config.toml
vocab_size = 7941
positions = "rope"
tie_embeddings = false
batch_tokens = 8192
doc_mask = true
steps = 9959
Each number is 50 + 12 x the weight over its row's rms, rounded and kept within 0 to 99. Layers, rows and columns count from 0. The size before them is the row's rms in percent of the matrix's.

# down: layer 2 MLP down (transposed), 256x96, rms 0.172, rows 228-232, columns 0-95
# gate: layer 2 MLP gate, 256x96, rms 0.448, rows 229-233, columns 0-95
# up: layer 2 MLP up, 256x96, rms 0.491, rows 229-232, columns 0-95
down228 105:44 62 67 42 43 51 49 51 25 46 55 41 77 58 49 50 69 45 48 64 73 42 60 56 44 50 45 61 45 65 50 60 43 43 63 54 63 45 65 21 43 60 14 36 61 60 47 42 39 55 60 33 35 50 56 59 43 41 50 36 69 53 59 47 26 29 43 56 46 47 28 41 63 50 68 50 65 48 34 55 58 58 43 51 39 53 58 40 75 71 38 45 56 53 42 66
gate229 093:50 56 44 57 55 48 33 60 33 35 56 45 50 49 53 58 49 27 54 57 47 53 23 50 56 62 50 67 50 27 29 54 37 43 47 55 46 63 56 77 59 53 50 57 44 45 49 43 36 27 59 47 24 59 36 55 43 50 46 47 24 45 34 33 26 35 51 40 48 49 49 57 60 70 73 66 51 50 56 54 71 51 42 31 65 58 44 33 77 48 40 47 28 44 41 48
up229 106:50 49 65 22 48 53 74 56 43 72 56 55 39 51 45 46 62 31 59 71 56 71 48 52 36 45 46 67 42 55 62 55 46 43 57 57 45 19 53 46 44 29 46 67 68 58 63 49 43 53 46 66 66 40 66 50 40 38 24 46 41 41 39 64 58 57 43 57 48 54 39 40 66 72 42 74 52 61 45 44 48 46 64 47 34 56 42 49 43 28 36 32 35 52 68 43
down229 100:52 28 30 49 50 64 54 52 59 42 36 53 73 60 43 34 67 59 46 25 24 62 46 39 51 56 33 51 72 68 44 32 56 63 50 51 47 45 37 58 44 52 50 36 21 58 50 62 43 38 61 65 41 53 48 58 61 72 44 42 46 68 75 45 57 46 78 47 31 36 33 46 38 35 67 40 65 50 41 47 49 51 53 56 65 55 62 53 51 51 59 48 61 58 39 63
gate230 105:41 58 35 47 47 38 50 77 35 41 51 52 59 44 45 32 57 41 40 54 55 54 31 35 44 50 60 50 56 42 42 50 47 33 52 51 55 62 50 45 58 38 52 59 57 54 70 53 72 40 72 61 64 63 65 21 42 59 52 46 39 33 55 37 40 44 56 31 55 56 49 56 59 44 43 37 61 56 25 78 50 37 45 68 64 71 54 42 23 56 54 68 25 35 51 35
up230 085:41 33 39 54 40 44 51 27 45 56 35 48 47 43 34 50 16 45 55 43 57 45 48 71 49 42 52 50 28 51 66 63 64 59 50 45 58 63 60 27 47 32 27 41 54 41 52 52 40 48 38 30 40 48 57 40 40 31 52 37 74 53 71 44 42 69 67 61 26 49 52 48 55 38 43 50 47 55 66 49 45 49 53 67 68 50 53 50 71 56 40 44 81 47 37 38
down230 093:53 72 40 44 63 51 51 58 38 37 43 33 52 42 71 45 52 59 60 38 22 51 44 39 48 44 56 44 43 50 39 47 43 62 47 41 31 37 58 57 59 36 61 58 29 54 36 66 49 38 45 34 37 28 75 71 49 49 54 53 38 58 45 30 52 31 25 47 51 57 64 46 43 32 56 54 55 59 39 28 52 69 58 35 35 51 54 53 38 53 31 55 66 53 45 80
gate231 101:49 50 45 45 34 72 48 59 60 62 29 60 49 46 40 33 46 54 57 28 46 37 45 50 80 31 35 59 37 52 58 45 52 36 33 37 69 47 65 55 44 45 46 61 60 62 37 56 59 43 54 60 48 48 61 50 59 56 37 53 32 47 62 34 33 51 60 40 48 41 51 58 70 43 70 41 65 31 44 73 44 41 47 21 48 52 59 31 41 56 33 28 41 63 26 50
up231 092:50 37 42 52 61 46 64 69 44 63 45 59 48 40 61 28 44 39 56 41 60 57 33 42 65 50 26 63 51 48 48 67 57 57 48 40 54 51 18 39 43 62 42 32 53 67 41 47 50 63 31 38 54 69 38 55 39 71 64 60 66 53 32 44 66 53 60 36 35 47 58 46 69 41 65 51 22 50 64 48 64 69 57 53 66 43 38 52 47 47 45 46 52 47 40 83
down231 082:70 37 46 23 51 36 53 44 60 52 56 35 54 57 61 79 77 68 47 47 40 64 46 59 52 40 49 30 63 46 49 31 49 57 52 54 42 53 67 47 70 55 40 56 51 42 66 60 43 51 51 68 30 46 66 53 74 69 43 41 51 65 47 59 24 46 32 63 70 46 26 47 33 54 61 47 43 47 60 38 55 45 46 47 31 74 49 35 41 51 51 50 55 35 52 43
gate232 095:36 52 53 45 39 75 68 31 56 70 48 46 41 68 31 54 55 43 53 24 67 40 53 55 75 58 54 61 48 45 33 59 56 52 65 41 58 65 38 53 42 54 75 43 55 48 49 62 44 41 51 49 51 54 35 33 22 70 41 38 42 40 55 37 63 48 47 54 46 62 37 61 53 51 48 28 46 62 45 37 57 42 55 76 56 55 57 74 43 69 52 44 25 64 52 41
up232 099:61 49 44 54 69 38 40 74 55 59 39 62 55 54 48 46 66 34 46 23 47 48 49 45 43 37 42 54 70 47 65 32 52 49 65 53 62 51 33 56 48 59 33 76 37 40 52 56 58 41 69 53 62 67 61 81 65 35 57 41 53 73 54 43 45 70 56 45 52 43 50 52 29 58 56 68 69 53 32 62 62 50 51 38 43 33 60 77 54 56 50 51 66 66 48 52
down232 095:38 60 49 36 47 52 54 28 35 27 50 27 56 53 45 46 33 64 50 61 54 66 35 74 37 51 58 52 25 50 33 63 33 45 34 46 36 49 38 46 48 49 55 27 49 64 28 52 56 71 55 59 36 39 37 21 45 62 37 53 54 39 65 79 53 50 53 60 49 36 62 46 39 28 49 65 45 46 54 58 56 62 43 61 47 60 46 50 56 32 41 33 41 49 46 41
gate233 109:42 52 59 41 65 56 47 33 37 45 42 48 71 70 55 35 47 63 41 39 55 65 42 33 75 43 44 59 40 34 49 50 48 34 26 54 47 64 64 56 65 74 86 49 46 56 78 52 35 41 51 52 57 51 48 26 36 51 40 60 61 67 57 28 35 60 57 48 49 45 35 40 46 55 62 31 39 53 54 33 38 47 46 33 55 58 54 47 54 43 42 61 38 50 30 54